Weights of a small GPT-style language model, trained from scratch on English Wikipedia.
Size: 8 layers, MLP 960 GeGLU.
Architecture: RMSNorm before each block, rotary positions, biases, embeddings untied during training, normalized queries and keys, local attention windows, gated attention, exclusive self-attention, value embeddings, hashed n-gram embeddings, an embedding shortcut, learned residual scales, weighted sums over earlier layers, capped logits.
Training: 1742M tokens, 6646 steps.
Each number is 200 + 40 x the weight over its row's rms, rounded and kept within 0 to 999. Layers, rows and columns count from 0. The size before them is the row's rms in percent of the matrix's.

# q: layer 5 attention query, 1024x640, rms 0.0414, rows 661-703, columns 480-559
# k: layer 5 attention key, 1024x640, rms 0.0411, rows 661-702, columns 480-559
q661,094,229,220,171,120,194,145,254,171,320,213,238,200,190,186,165,174,235,180,209,215,175,226,194,167,236,208,219,243,181,265,108,201,201,138,192,183,265,172,236,149,257,151,208,161,275,169,223,223,263,167,172,176,188,145,185,163,226,260,214,196,153,227,157,184,193,236,249,179,242,226,242,151,181,160,129,151,209,98,141,220
k661,098,261,239,221,223,100,264,160,198,185,234,239,112,194,147,157,173,277,117,181,264,181,198,210,177,234,238,241,220,235,207,182,215,152,238,133,232,273,175,235,233,174,288,174,212,158,187,214,176,197,250,158,227,260,191,173,198,198,213,196,163,192,156,172,235,224,180,222,214,237,205,216,158,179,180,180,238,173,92,184,203
q662,099,120,213,212,139,222,233,208,193,220,178,128,220,217,208,227,151,159,145,178,193,235,356,206,209,143,230,221,268,138,107,159,200,255,146,147,269,179,179,165,175,141,165,164,203,199,230,222,119,203,172,172,189,231,214,189,189,189,208,216,178,241,148,203,210,172,126,238,186,182,192,261,212,143,207,185,196,246,233,233,227
k662,096,161,209,218,188,176,197,178,279,223,187,197,155,230,169,215,210,194,200,173,211,205,201,168,176,154,198,219,240,186,215,213,231,277,205,219,246,196,117,114,152,205,205,200,250,141,178,131,255,180,163,171,194,171,193,256,191,172,205,180,194,147,223,225,207,214,101,151,259,181,220,234,163,268,151,173,258,250,165,190,175
q663,095,198,212,271,172,185,192,212,167,162,137,189,147,174,247,174,232,165,204,199,245,268,228,203,227,165,153,218,232,158,174,129,215,202,240,229,93,224,219,181,221,181,213,193,240,179,222,117,174,221,207,191,198,210,267,183,238,210,226,191,145,136,256,178,316,227,254,220,171,188,205,196,220,167,177,226,177,156,200,183,160
k663,094,250,247,256,130,187,223,168,331,227,138,162,260,171,222,270,161,118,252,215,198,203,201,176,245,252,181,264,182,144,129,256,191,218,168,272,230,136,238,199,243,216,185,170,179,207,186,181,216,248,205,208,148,214,277,190,186,205,254,250,167,203,203,241,155,144,195,218,160,161,266,190,197,213,182,221,245,182,180,166,200
q664,098,136,197,177,203,234,149,192,109,237,229,223,161,156,203,234,159,145,215,194,154,215,162,179,228,246,207,166,229,143,241,117,110,217,182,160,230,221,215,264,204,218,155,215,187,172,164,207,161,215,227,203,185,194,221,158,229,170,176,138,183,180,216,257,164,184,166,165,197,146,155,200,188,178,189,221,153,229,181,241,208
k664,095,213,200,217,225,188,68,222,259,186,208,152,277,192,219,186,231,183,209,203,205,211,187,207,237,167,106,193,209,241,205,221,216,230,169,229,268,147,210,228,185,290,193,214,133,167,126,234,194,209,210,175,134,195,227,181,212,154,145,142,192,149,252,207,269,205,185,207,161,259,183,255,269,188,164,210,251,177,216,265,224
q665,086,218,178,234,215,141,230,221,234,182,197,186,191,154,125,152,282,157,205,190,165,165,198,157,227,149,218,282,266,211,196,268,192,210,144,193,154,178,114,207,145,219,179,210,101,197,160,146,201,247,215,168,202,157,223,216,219,295,259,193,120,223,222,191,245,217,162,200,236,217,123,205,232,228,153,228,271,218,142,247,165
k665,094,140,201,263,219,201,216,187,207,248,258,281,292,257,273,254,185,251,187,245,207,165,168,245,196,212,155,269,266,292,181,177,159,243,147,146,208,221,179,191,188,162,186,224,184,248,201,205,202,304,227,273,144,191,189,302,222,196,194,161,175,185,193,184,222,182,217,228,277,160,189,253,213,197,195,179,134,236,180,233,234
q666,089,192,241,272,206,141,184,218,194,271,198,155,151,256,245,263,235,260,257,257,218,214,173,137,162,176,197,284,190,172,244,218,144,206,148,206,170,130,197,172,135,209,169,305,131,264,139,175,220,169,192,148,231,260,200,234,190,289,160,226,182,199,219,199,259,266,222,275,215,249,261,171,193,191,209,142,261,199,138,241,231
k666,087,202,221,230,245,120,225,160,205,264,225,241,268,250,203,244,173,198,168,306,223,275,142,194,193,285,144,175,168,261,171,193,139,223,179,243,249,228,145,211,175,223,173,120,193,241,126,204,169,190,256,202,161,216,131,204,174,251,210,192,159,204,228,246,198,298,255,271,192,179,188,218,209,192,254,261,225,203,195,189,180
q667,091,245,203,234,231,210,212,207,177,209,199,188,217,193,181,254,185,193,173,189,221,181,174,223,121,145,208,145,195,110,229,161,232,114,69,106,211,204,180,216,293,234,172,175,144,193,183,252,221,270,207,213,251,193,195,203,140,219,161,241,166,221,214,221,147,200,119,153,146,214,204,157,139,221,178,187,266,306,176,254,213
k667,098,182,212,186,192,194,252,161,226,167,248,159,233,229,173,221,175,151,231,203,170,220,249,190,130,174,231,233,134,221,303,159,185,227,159,188,181,179,199,132,208,262,211,266,213,192,177,199,199,189,184,220,241,145,185,229,182,177,217,250,138,259,210,170,306,161,222,143,239,249,212,222,216,227,247,230,158,215,168,204,180
q668,093,165,231,263,233,268,192,238,213,266,136,228,156,176,202,219,202,177,234,187,175,118,179,196,225,194,214,148,183,210,182,208,142,220,128,166,143,167,210,200,181,169,177,246,163,167,173,289,142,158,245,208,213,201,167,221,184,192,218,135,224,195,184,180,191,249,230,169,220,217,212,194,229,169,148,178,188,220,231,257,271
k668,100,151,260,237,237,175,203,140,286,204,195,257,163,214,252,189,231,165,205,171,253,261,235,162,217,187,251,237,233,239,247,180,229,189,203,196,233,185,221,140,191,267,183,170,213,185,228,192,191,134,211,125,177,170,236,238,231,252,272,232,170,216,237,142,251,228,212,286,229,169,185,275,207,244,263,152,186,224,117,230,247
q669,099,153,166,172,160,266,231,124,195,182,217,219,211,245,226,180,223,270,178,174,208,266,155,201,146,215,185,223,209,207,238,181,232,210,237,180,214,152,241,187,137,172,204,175,212,206,201,128,256,265,158,239,230,171,221,235,189,157,148,134,213,194,153,203,218,253,217,266,174,230,172,195,156,160,225,173,203,127,247,180,205
k669,097,227,180,155,177,200,152,254,253,124,129,132,138,159,258,214,199,224,221,175,62,201,250,160,198,227,186,218,234,212,136,214,188,234,139,208,189,138,231,262,182,182,185,242,204,229,145,201,231,213,234,219,194,206,257,178,175,171,119,209,293,232,210,223,96,209,189,143,228,148,211,129,117,176,111,223,178,166,266,216,181
q670,092,216,167,235,163,142,258,197,190,241,167,215,192,142,130,223,161,211,249,227,153,166,196,239,105,188,190,187,164,173,198,246,173,186,239,291,243,152,250,210,186,229,218,117,152,184,190,160,222,223,226,241,159,129,192,154,171,269,162,275,167,238,228,286,142,218,183,248,198,190,133,195,202,185,226,311,257,187,285,178,186
k670,096,250,153,210,133,180,184,209,172,197,161,257,197,190,179,169,200,207,237,194,185,203,158,224,194,180,181,193,213,130,172,177,211,204,157,230,219,228,211,233,175,125,163,233,267,249,114,157,233,178,188,254,204,205,182,282,222,178,178,219,199,206,170,177,139,161,207,157,268,172,242,222,228,208,143,218,224,200,199,250,158
q671,095,151,209,171,216,243,178,127,140,209,261,266,189,244,231,191,187,217,170,146,249,257,145,251,205,201,188,237,172,175,205,163,165,263,206,222,230,184,182,160,222,198,189,151,259,186,161,208,215,167,207,212,200,178,236,170,197,175,206,125,118,206,265,266,181,192,229,234,165,181,259,181,251,188,158,205,182,207,92,258,148
k671,087,181,214,234,161,157,227,165,206,203,215,159,188,168,160,140,175,180,220,182,208,289,177,203,275,165,272,202,262,168,211,282,188,179,223,145,217,176,197,220,179,202,182,212,145,205,174,218,161,168,225,244,237,200,165,221,90,230,229,254,242,184,161,205,161,181,156,158,108,187,202,139,158,128,168,200,173,149,169,187,225
q672,082,156,191,215,140,276,252,199,194,290,264,134,219,251,203,166,197,211,171,263,257,193,209,192,223,212,190,183,190,216,280,148,241,216,162,145,227,200,142,174,183,164,153,135,223,166,188,237,225,148,187,167,168,214,157,221,105,214,205,238,145,231,249,106,170,298,140,155,154,173,230,253,187,164,273,208,161,268,184,252,196
k672,079,246,181,167,167,258,218,227,219,232,190,213,173,220,190,145,219,208,228,287,235,213,165,145,194,175,250,189,215,211,202,175,215,260,134,222,222,163,181,206,148,186,188,200,152,218,133,139,224,190,242,252,97,269,242,249,232,177,289,171,162,175,178,222,188,213,287,198,236,181,148,158,147,229,169,213,233,189,245,235,234
q673,103,257,220,143,173,142,197,272,182,190,123,215,187,153,195,226,153,202,172,238,175,172,197,282,147,184,248,244,180,189,205,222,212,190,172,198,230,160,221,187,211,234,196,200,220,225,217,195,204,183,228,205,296,249,225,210,251,136,258,290,226,227,176,157,159,173,222,166,222,190,187,183,187,179,236,211,215,190,176,211,172
k673,074,215,184,216,157,240,211,170,155,163,187,201,206,201,237,227,189,234,210,144,249,173,179,182,174,146,256,220,196,205,205,168,188,191,177,169,215,233,208,258,202,235,152,147,147,248,163,134,176,168,236,233,164,254,156,182,218,232,209,286,114,155,245,189,210,208,249,244,201,232,208,250,196,259,217,192,232,189,217,227,166
q674,109,192,237,150,160,250,234,281,198,143,172,227,224,218,218,198,126,209,203,184,135,120,177,210,183,192,185,215,153,203,210,136,238,179,142,195,207,109,170,139,282,185,145,204,236,210,216,194,172,192,224,196,263,223,200,172,251,142,259,235,194,219,185,193,141,232,252,159,207,199,184,187,168,191,252,200,257,170,240,227,189
k674,088,184,184,241,158,213,226,237,235,210,205,236,246,160,202,144,146,247,194,227,205,211,241,181,179,212,255,149,222,213,241,148,161,260,175,159,247,110,166,176,199,174,197,159,206,196,132,175,171,221,286,196,163,315,172,237,234,200,209,273,225,198,175,191,156,239,225,160,184,241,126,188,126,168,246,161,235,234,221,237,198
q675,097,161,175,216,203,227,181,142,189,227,196,231,223,266,153,194,181,200,185,206,204,194,158,216,163,181,156,180,162,151,238,219,143,221,104,177,218,197,152,125,201,150,164,232,217,123,150,213,180,223,239,252,165,203,214,73,125,231,209,211,181,273,178,155,156,213,204,212,182,138,259,253,217,242,118,182,219,178,203,230,193
k675,075,242,187,202,260,206,163,228,210,128,198,186,256,152,199,200,219,194,234,149,158,213,233,164,131,267,143,230,222,182,214,99,236,215,166,295,185,144,171,182,201,183,179,183,173,192,249,232,264,189,199,241,180,111,173,140,176,183,248,172,230,276,180,198,193,234,171,163,259,241,203,203,161,160,174,216,218,127,170,180,244
q676,102,232,152,222,213,189,157,140,187,213,250,239,166,216,172,248,121,256,188,215,155,194,170,203,224,210,129,189,178,130,212,222,135,260,127,235,219,207,171,166,212,231,189,222,235,201,159,191,171,201,217,284,177,223,167,108,152,186,187,262,173,213,195,213,190,219,225,157,175,190,216,237,194,238,119,224,227,215,251,286,211
k676,069,175,228,236,254,82,206,254,215,121,181,214,192,159,232,259,194,138,223,179,83,171,208,218,171,185,162,243,128,210,224,159,257,208,138,242,140,169,174,214,240,219,243,190,210,181,262,243,210,220,250,246,179,152,274,121,229,214,158,222,228,249,164,212,188,251,222,140,236,193,203,135,161,120,171,165,157,159,220,227,215
q677,100,171,214,149,224,192,193,212,237,143,246,199,239,140,245,173,278,183,211,186,261,197,208,244,235,190,206,163,227,211,174,185,206,216,218,230,274,210,246,249,167,200,150,244,190,161,183,182,221,171,229,169,288,182,255,188,205,226,202,143,242,193,190,208,214,192,162,258,223,218,146,192,196,176,236,173,136,261,182,182,204
k677,086,179,275,192,230,216,215,217,180,189,232,222,245,179,192,176,244,205,238,163,196,157,229,258,201,122,259,208,247,129,238,287,214,150,251,199,223,219,200,201,210,216,218,240,187,195,129,276,213,215,195,180,259,167,210,196,273,214,213,203,176,154,200,123,163,197,227,195,202,224,233,177,214,248,224,164,189,213,187,205,169
q678,137,168,200,166,148,249,205,273,184,187,151,162,221,210,210,138,221,188,108,189,184,203,197,163,154,207,239,215,175,263,222,195,312,178,249,172,183,175,193,181,191,217,185,149,172,184,248,236,207,152,182,143,204,203,222,192,217,130,197,202,216,151,231,164,202,257,226,146,214,200,233,185,148,163,278,177,226,207,189,191,209
k678,134,185,164,223,181,160,181,152,181,265,185,220,197,195,216,228,204,120,183,207,227,264,249,114,169,169,188,215,221,235,249,165,179,194,188,161,177,171,113,219,209,242,153,152,219,164,98,142,168,264,289,172,157,221,171,166,152,200,160,226,244,160,170,166,198,236,203,237,242,175,142,209,179,214,193,212,255,247,207,256,251
q679,117,182,206,163,164,245,201,243,204,203,188,118,223,242,189,203,198,173,138,135,167,202,208,200,173,199,175,239,173,198,248,207,265,179,240,123,195,144,167,173,241,216,178,176,240,187,213,240,224,229,194,187,142,216,189,208,219,129,227,217,175,130,230,142,186,267,205,178,230,168,256,231,155,197,271,252,242,253,185,227,239
k679,092,202,201,270,161,191,161,146,207,258,195,179,200,253,192,200,256,150,203,143,156,240,236,163,216,175,214,200,229,203,195,138,187,238,218,108,171,175,152,159,173,240,190,217,245,140,130,163,204,237,265,197,177,271,187,169,147,163,228,228,213,185,215,165,177,247,188,182,263,211,167,198,157,230,141,201,255,224,206,244,271
q680,118,202,212,166,186,230,108,267,135,216,192,149,179,186,233,197,154,218,158,131,172,241,230,154,69,94,190,290,216,244,243,293,240,134,134,203,194,156,175,184,190,160,228,166,285,219,222,231,222,183,139,168,164,186,179,143,291,256,271,227,176,175,219,160,199,167,203,230,210,230,173,172,210,218,230,145,180,216,195,184,212
k680,127,157,173,194,221,221,186,193,196,249,223,262,196,242,216,242,181,170,211,196,204,330,238,150,152,127,206,198,223,240,272,146,214,238,192,141,219,169,153,213,165,246,135,210,219,156,92,143,141,202,262,249,127,208,150,154,216,256,202,252,241,194,162,196,217,226,200,211,250,197,200,191,198,216,203,200,251,272,234,242,262
q681,115,201,258,190,173,171,177,214,207,177,170,147,179,176,197,172,205,170,204,233,171,214,151,204,199,259,187,249,169,213,260,204,273,229,228,183,215,183,182,134,201,230,167,167,199,182,181,218,222,107,139,214,171,177,180,164,231,175,221,234,209,186,201,135,236,256,236,165,198,217,191,211,149,221,261,180,211,242,194,252,194
k681,091,186,214,270,180,182,177,193,145,210,230,259,185,275,217,209,248,177,177,259,181,236,225,148,150,257,221,146,192,229,227,159,129,251,194,142,212,176,150,180,144,196,152,163,222,130,149,126,137,215,260,168,193,254,142,173,178,184,206,196,141,186,149,177,212,293,206,243,237,206,154,254,193,206,201,206,199,233,138,177,220
q682,110,205,205,273,242,186,233,147,233,130,232,179,206,164,173,197,179,192,280,225,279,178,207,173,295,248,217,172,213,188,165,155,151,225,211,218,190,163,231,282,170,80,175,238,111,175,163,181,219,196,234,186,224,167,171,312,126,179,136,202,215,235,161,264,170,191,215,181,167,244,188,221,246,176,134,219,206,233,233,211,184
k682,117,183,166,147,234,242,209,158,280,138,159,203,275,110,232,218,171,234,210,239,195,125,169,258,188,260,151,262,164,240,204,213,202,167,236,294,181,238,274,242,280,187,205,201,178,239,247,196,209,175,105,257,216,69,201,206,222,208,157,150,216,225,198,199,216,194,246,207,156,241,193,198,200,225,187,215,184,220,229,158,105
q683,109,240,176,211,206,200,253,126,207,214,249,214,185,134,160,218,239,218,233,269,236,209,265,235,288,232,235,134,139,233,146,215,187,224,216,218,191,259,241,297,198,172,210,177,112,167,173,100,188,177,192,247,233,169,215,165,235,206,167,185,151,221,257,249,215,151,251,228,256,216,217,178,161,239,165,188,153,170,172,112,208
k683,083,263,185,168,201,222,234,281,218,198,241,159,244,136,208,200,214,226,194,139,202,160,249,267,242,223,171,164,253,178,175,236,182,146,194,264,206,275,243,277,232,218,215,212,141,259,214,190,175,168,150,168,200,173,202,167,219,232,173,116,217,149,196,268,182,161,211,202,194,206,227,197,146,153,130,145,199,230,160,197,205
q684,152,208,224,160,197,237,132,279,170,199,191,263,197,246,200,135,132,225,243,166,133,258,215,170,139,144,238,220,189,177,243,199,211,153,133,161,177,182,226,193,200,189,229,208,268,214,241,202,174,211,235,200,248,240,144,131,270,250,229,207,220,173,192,141,227,234,195,179,268,229,205,148,208,164,214,161,225,222,166,198,225
k684,122,151,247,202,186,190,158,205,167,182,189,249,179,303,215,191,141,195,176,206,173,290,206,120,148,143,202,169,199,271,286,186,197,216,193,136,256,166,136,184,164,239,166,245,240,148,196,145,146,222,269,163,135,211,143,168,240,218,218,242,186,190,176,170,234,258,214,219,261,194,219,231,217,177,250,206,208,252,138,146,225
q685,105,146,179,234,282,165,188,218,203,167,204,190,189,210,206,261,116,175,177,233,190,250,225,151,154,193,260,220,186,153,188,185,220,235,144,193,203,260,205,188,214,224,216,169,227,258,236,165,190,233,202,206,123,192,201,143,203,190,228,236,151,196,146,179,213,115,158,148,184,149,142,200,250,159,177,214,259,199,146,156,187
k685,099,147,243,152,196,246,170,205,133,221,143,164,188,192,222,190,211,161,198,226,152,180,253,209,204,219,188,237,164,233,187,242,213,282,199,153,219,119,169,116,213,157,175,234,266,246,245,240,239,220,249,221,158,218,220,225,218,244,191,182,207,224,215,134,198,157,161,147,214,184,194,211,208,210,205,250,188,240,208,187,195
q686,091,226,155,262,177,148,206,132,205,229,254,180,205,199,231,186,206,191,174,160,174,116,184,229,244,208,263,254,170,201,161,217,197,211,215,189,225,232,245,253,210,141,116,144,203,252,216,258,158,141,238,188,157,232,226,133,153,233,191,206,191,167,219,185,228,203,187,131,187,289,184,220,160,190,194,180,176,167,252,209,169
k686,102,218,149,154,136,243,287,198,179,181,157,159,158,173,258,206,168,275,114,175,218,86,179,255,247,250,227,213,141,237,169,216,259,202,156,253,177,209,194,203,174,192,217,210,224,209,221,261,209,217,171,194,268,189,277,156,187,150,197,113,260,194,105,207,212,254,143,197,210,209,142,200,199,277,253,215,162,189,237,158,171
q687,099,247,249,226,177,261,230,275,213,181,136,104,186,176,223,211,149,156,199,154,155,183,184,236,210,144,160,189,110,158,139,172,221,161,165,202,202,212,227,144,217,261,202,263,231,224,241,243,185,216,178,189,245,264,216,190,238,228,250,241,203,199,227,170,197,202,240,223,188,111,234,187,188,156,277,109,213,209,261,181,274
k687,098,208,188,228,233,164,127,224,276,253,153,160,226,198,185,280,218,152,143,212,240,188,213,164,190,219,171,253,177,192,256,205,142,235,165,222,230,144,195,120,225,186,191,205,223,250,202,157,222,231,219,274,247,138,171,229,244,132,216,208,184,269,182,137,214,202,148,208,202,246,216,250,293,226,180,178,154,203,248,197,183
q688,098,187,221,187,251,199,254,208,194,188,151,160,196,135,144,240,160,211,238,239,244,171,229,238,130,185,175,154,222,218,179,256,194,246,256,137,165,203,198,192,160,240,257,255,134,218,159,180,213,225,183,190,203,197,186,147,144,121,189,210,170,228,297,226,177,162,213,255,159,242,235,222,258,206,129,280,210,161,204,166,215
k688,101,291,187,155,193,204,229,190,161,157,163,224,215,199,259,331,244,163,205,129,189,107,211,212,139,308,210,201,232,286,181,213,217,192,212,205,190,170,174,214,185,235,204,107,221,135,174,218,223,196,208,149,247,220,174,191,147,219,245,184,198,195,249,214,136,198,200,304,250,211,178,257,192,238,219,239,229,230,244,235,256
q689,091,183,247,193,243,197,203,194,177,180,255,285,212,198,306,167,234,218,226,214,206,160,110,239,240,297,173,184,253,256,189,209,227,191,199,185,194,144,176,182,130,193,236,187,246,170,209,267,169,200,193,224,202,202,197,218,190,193,175,187,168,138,161,226,184,142,186,229,181,195,148,208,177,176,178,197,154,259,286,218,133
k689,088,180,113,210,126,226,203,182,221,173,154,194,75,143,258,221,176,253,178,151,204,251,211,203,200,100,271,212,191,194,150,195,273,205,187,190,208,195,179,197,226,204,133,162,230,225,199,253,146,170,185,221,256,170,176,231,256,256,166,209,177,168,151,216,220,240,165,182,172,233,134,169,236,195,257,155,205,199,263,215,120
q690,101,163,182,127,173,162,160,260,182,206,204,195,229,242,179,214,270,190,174,237,202,235,135,240,180,178,173,206,295,221,201,167,189,212,259,217,274,177,258,149,205,245,270,174,196,201,197,266,162,218,214,195,176,218,216,147,183,160,260,157,200,212,157,263,262,201,264,206,227,137,280,239,304,197,155,174,241,181,149,235,203
k690,092,274,136,258,164,142,184,176,171,159,118,196,205,203,229,194,168,196,168,226,151,187,255,222,227,187,202,211,272,81,193,212,189,224,216,219,213,164,224,263,130,110,284,180,204,155,190,184,277,150,138,257,240,254,267,187,171,162,190,168,286,235,148,214,182,167,164,161,226,201,242,147,210,205,162,210,252,183,250,175,247
q691,095,160,224,276,173,198,206,265,255,200,172,226,177,162,197,166,232,129,212,204,81,224,158,229,221,169,151,182,185,242,155,129,270,199,215,183,205,188,179,187,227,239,201,198,202,131,222,238,140,169,195,240,185,207,271,137,263,177,199,193,202,225,202,225,255,251,176,258,198,284,268,118,232,183,232,210,219,216,255,244,216
k691,096,196,161,312,118,159,166,227,193,223,182,172,163,254,132,169,226,138,196,184,144,244,237,234,269,122,199,179,244,198,167,213,239,198,231,215,268,213,290,205,178,197,170,194,215,229,123,193,158,191,187,131,226,229,238,193,246,215,206,219,206,255,144,148,181,213,185,233,202,169,151,262,228,172,167,138,156,217,166,173,211
q692,101,236,151,231,207,186,166,217,214,150,198,191,154,217,192,218,244,176,195,119,165,217,210,200,199,161,132,163,197,202,211,128,115,165,113,269,148,260,180,216,251,162,177,276,153,210,188,156,170,231,231,217,195,300,186,176,253,251,158,183,197,157,255,227,192,209,212,151,195,174,237,184,179,179,183,201,266,230,160,270,226
k692,099,169,222,243,228,174,215,119,276,264,194,120,173,193,143,322,200,224,201,191,170,194,197,186,198,188,250,264,160,243,235,226,183,268,187,211,225,196,227,157,239,185,154,234,200,223,202,193,126,212,231,284,198,172,222,172,228,218,169,271,178,211,174,159,252,200,184,237,123,225,142,238,228,209,195,215,229,236,218,226,144
q693,092,231,185,145,162,237,228,238,160,227,217,247,215,203,223,176,189,182,201,178,160,181,232,198,164,227,269,172,203,271,248,236,237,196,228,189,227,154,234,159,198,223,158,218,158,232,294,244,222,209,180,227,250,226,214,234,179,197,204,233,230,203,254,168,169,237,246,277,169,188,222,169,221,126,211,103,229,195,220,149,143
k693,095,263,179,202,255,207,230,155,163,168,169,235,129,211,198,205,167,251,155,195,238,175,208,209,188,165,186,113,207,261,236,237,150,106,183,221,193,243,237,249,153,195,212,135,137,191,300,170,176,188,183,236,235,229,133,250,161,175,254,126,220,230,241,134,178,269,202,190,256,247,197,203,167,192,191,176,189,211,167,194,256
q694,089,229,224,208,248,152,168,219,199,150,148,213,207,224,151,204,178,225,205,172,140,240,139,197,243,168,209,117,224,180,223,198,189,172,196,174,245,200,196,268,250,157,196,235,186,224,189,168,252,207,218,184,174,242,190,150,189,229,111,315,209,177,170,237,219,196,192,266,217,166,158,177,227,155,195,275,175,240,240,245,193
k694,097,173,263,190,289,145,209,190,172,214,184,215,210,222,167,170,242,230,105,174,198,225,175,179,206,131,134,199,281,248,257,218,171,138,130,149,160,213,136,195,248,205,219,200,256,206,200,210,170,252,203,198,163,217,160,201,227,127,150,127,160,168,245,182,198,214,204,218,225,261,181,223,242,237,190,184,179,278,160,178,181
q695,092,196,165,184,176,159,154,174,211,249,237,213,194,209,208,176,134,107,191,133,144,262,222,181,162,161,169,196,221,147,207,200,191,240,164,261,213,191,127,157,216,166,160,214,186,148,167,185,161,156,208,169,173,155,213,191,188,160,222,134,155,223,187,217,223,176,201,177,171,173,198,227,206,244,188,227,247,235,139,197,224
k695,096,190,235,208,171,194,246,154,248,286,173,206,152,229,234,171,278,160,267,248,191,261,201,195,118,146,244,233,263,181,173,210,148,309,259,184,290,220,158,227,154,171,182,252,245,113,152,149,166,189,258,179,239,157,199,274,189,194,199,193,187,252,153,230,194,229,205,209,213,191,245,220,136,250,241,214,232,164,165,222,218
q696,092,146,197,160,251,210,197,199,208,106,234,201,147,195,231,230,216,187,130,200,185,210,148,225,142,232,180,233,216,163,188,161,189,220,243,162,136,182,157,194,208,205,207,197,211,191,216,199,182,144,182,247,216,191,275,159,150,103,200,168,211,264,169,205,211,191,317,284,254,209,257,162,268,142,200,280,214,151,139,258,224
k696,096,108,101,217,156,190,203,228,187,216,202,175,300,232,210,147,211,132,249,188,176,262,192,246,137,311,198,123,264,142,248,245,164,131,212,183,256,194,198,267,227,248,158,174,227,252,250,206,174,231,241,217,223,260,211,184,225,206,198,193,241,185,146,182,197,183,248,214,162,188,212,207,261,203,239,269,211,169,165,200,181
q697,089,229,224,226,185,124,260,202,202,169,146,216,206,221,187,182,172,139,175,189,221,188,216,232,170,171,199,197,192,216,178,256,146,203,161,177,173,232,165,134,187,226,185,255,147,218,181,228,206,179,226,234,168,201,241,248,188,186,221,195,198,274,216,254,189,141,246,283,205,171,175,183,248,175,192,218,150,208,224,239,203
k697,101,195,162,220,135,180,202,132,204,180,199,237,225,239,238,187,286,139,179,191,159,257,154,195,208,124,260,127,181,131,200,163,163,176,218,111,222,163,204,177,196,119,221,197,210,207,172,167,199,205,147,191,183,171,182,276,143,189,308,206,149,196,174,208,181,152,221,169,198,143,207,161,203,209,211,155,194,227,222,163,201
q698,092,231,214,94,174,267,245,223,281,160,170,189,170,234,162,170,149,274,233,165,188,226,228,224,220,231,158,156,212,165,195,159,210,123,149,288,190,200,180,185,166,103,201,217,171,250,173,215,223,175,199,270,274,153,195,262,199,200,268,246,209,204,179,206,223,252,178,197,215,248,244,203,201,211,239,179,185,178,234,119,172
k698,096,267,217,139,194,227,192,244,280,199,192,205,155,169,174,160,156,122,297,123,258,247,216,216,224,148,272,172,174,144,190,158,203,168,254,173,169,217,295,204,172,170,185,216,168,242,213,167,224,215,224,193,180,254,239,191,202,158,156,259,188,230,177,129,171,146,199,176,205,178,243,174,228,201,190,165,242,200,211,222,166
q699,082,235,258,171,171,177,191,186,100,143,217,234,132,164,169,166,211,245,155,275,230,199,206,316,174,195,147,259,197,207,205,272,276,169,236,188,143,293,245,220,213,233,264,161,139,182,228,170,180,124,177,191,211,242,269,134,255,139,207,231,228,176,240,132,272,180,226,238,281,184,221,196,188,169,286,252,248,174,206,100,176
k699,111,221,163,235,117,198,232,211,182,261,182,208,237,168,203,265,235,176,168,261,233,195,237,177,158,282,180,169,190,206,180,154,150,218,209,183,191,195,265,226,174,213,190,113,205,176,166,197,207,221,173,121,179,295,194,174,243,189,209,226,190,186,188,201,179,178,214,328,268,198,207,211,219,202,199,179,224,180,213,212,234
q700,105,232,220,178,227,200,231,192,215,157,224,162,142,192,184,172,239,181,121,266,295,175,144,255,176,237,178,132,199,139,218,239,149,184,179,212,227,235,242,179,214,278,204,198,229,216,210,219,236,237,125,152,202,190,189,311,152,169,242,233,258,188,178,173,186,174,266,238,206,203,175,206,196,152,168,220,253,174,179,165,145
k700,099,257,171,165,229,250,168,231,181,189,182,116,186,118,143,226,239,169,191,225,185,185,203,288,180,265,157,158,196,224,199,184,287,154,260,196,201,208,183,212,217,195,170,167,255,221,203,204,191,229,205,217,264,221,211,212,199,227,254,140,252,224,237,194,191,165,295,223,187,246,137,199,198,257,179,236,264,171,267,315,248
q701,098,145,152,228,168,167,242,179,234,239,201,172,198,236,136,234,172,202,144,207,156,220,237,133,209,201,167,262,235,189,236,229,195,195,89,137,242,221,151,161,187,173,189,253,175,203,171,175,211,218,137,231,162,200,121,252,141,259,242,221,201,252,182,230,196,179,224,194,198,197,206,160,171,235,227,225,259,211,139,255,247
k701,099,219,197,189,195,224,168,216,222,234,234,183,185,225,147,222,200,163,277,147,130,200,160,191,185,235,195,255,111,150,233,144,202,221,124,262,217,161,257,196,194,117,266,188,170,230,184,184,252,178,156,216,232,286,235,212,204,201,202,271,248,184,226,202,179,211,204,103,193,191,194,136,205,206,167,169,206,184,158,144,193
q702,092,216,135,144,215,179,170,155,184,220,198,213,213,182,203,254,169,221,177,179,204,190,156,239,153,152,187,131,207,184,198,213,299,207,228,162,184,215,225,228,214,171,255,211,252,267,185,217,215,157,184,177,154,273,237,219,200,178,143,172,207,170,195,198,159,240,266,114,120,155,186,240,220,156,155,252,142,259,216,231,184
k702,093,155,213,195,221,246,162,254,181,197,211,127,166,186,174,154,209,222,231,131,203,230,179,236,209,117,187,117,107,113,269,217,202,228,136,233,181,209,259,243,137,180,236,216,175,217,260,196,116,194,226,211,215,129,236,222,189,229,215,266,219,193,187,187,148,249,222,197,190,293,228,199,266,201,201,231,191,142,214,213,158
q703,100,165,215,216,199,195,268,193,270,206,138,202,185,251,224,216,215,249,216,248,155,149,192,177,183,267,170,169,211,234,194,167,259,172,200,212,188,222,204,113,226,199,148,266,205,247,154,198,200,180,179,252,233,135,213,238,235,144,146,267,152,182,212,205,192,144,269,135,172,177,232,258,200,281,264,126,166,177,115,161,153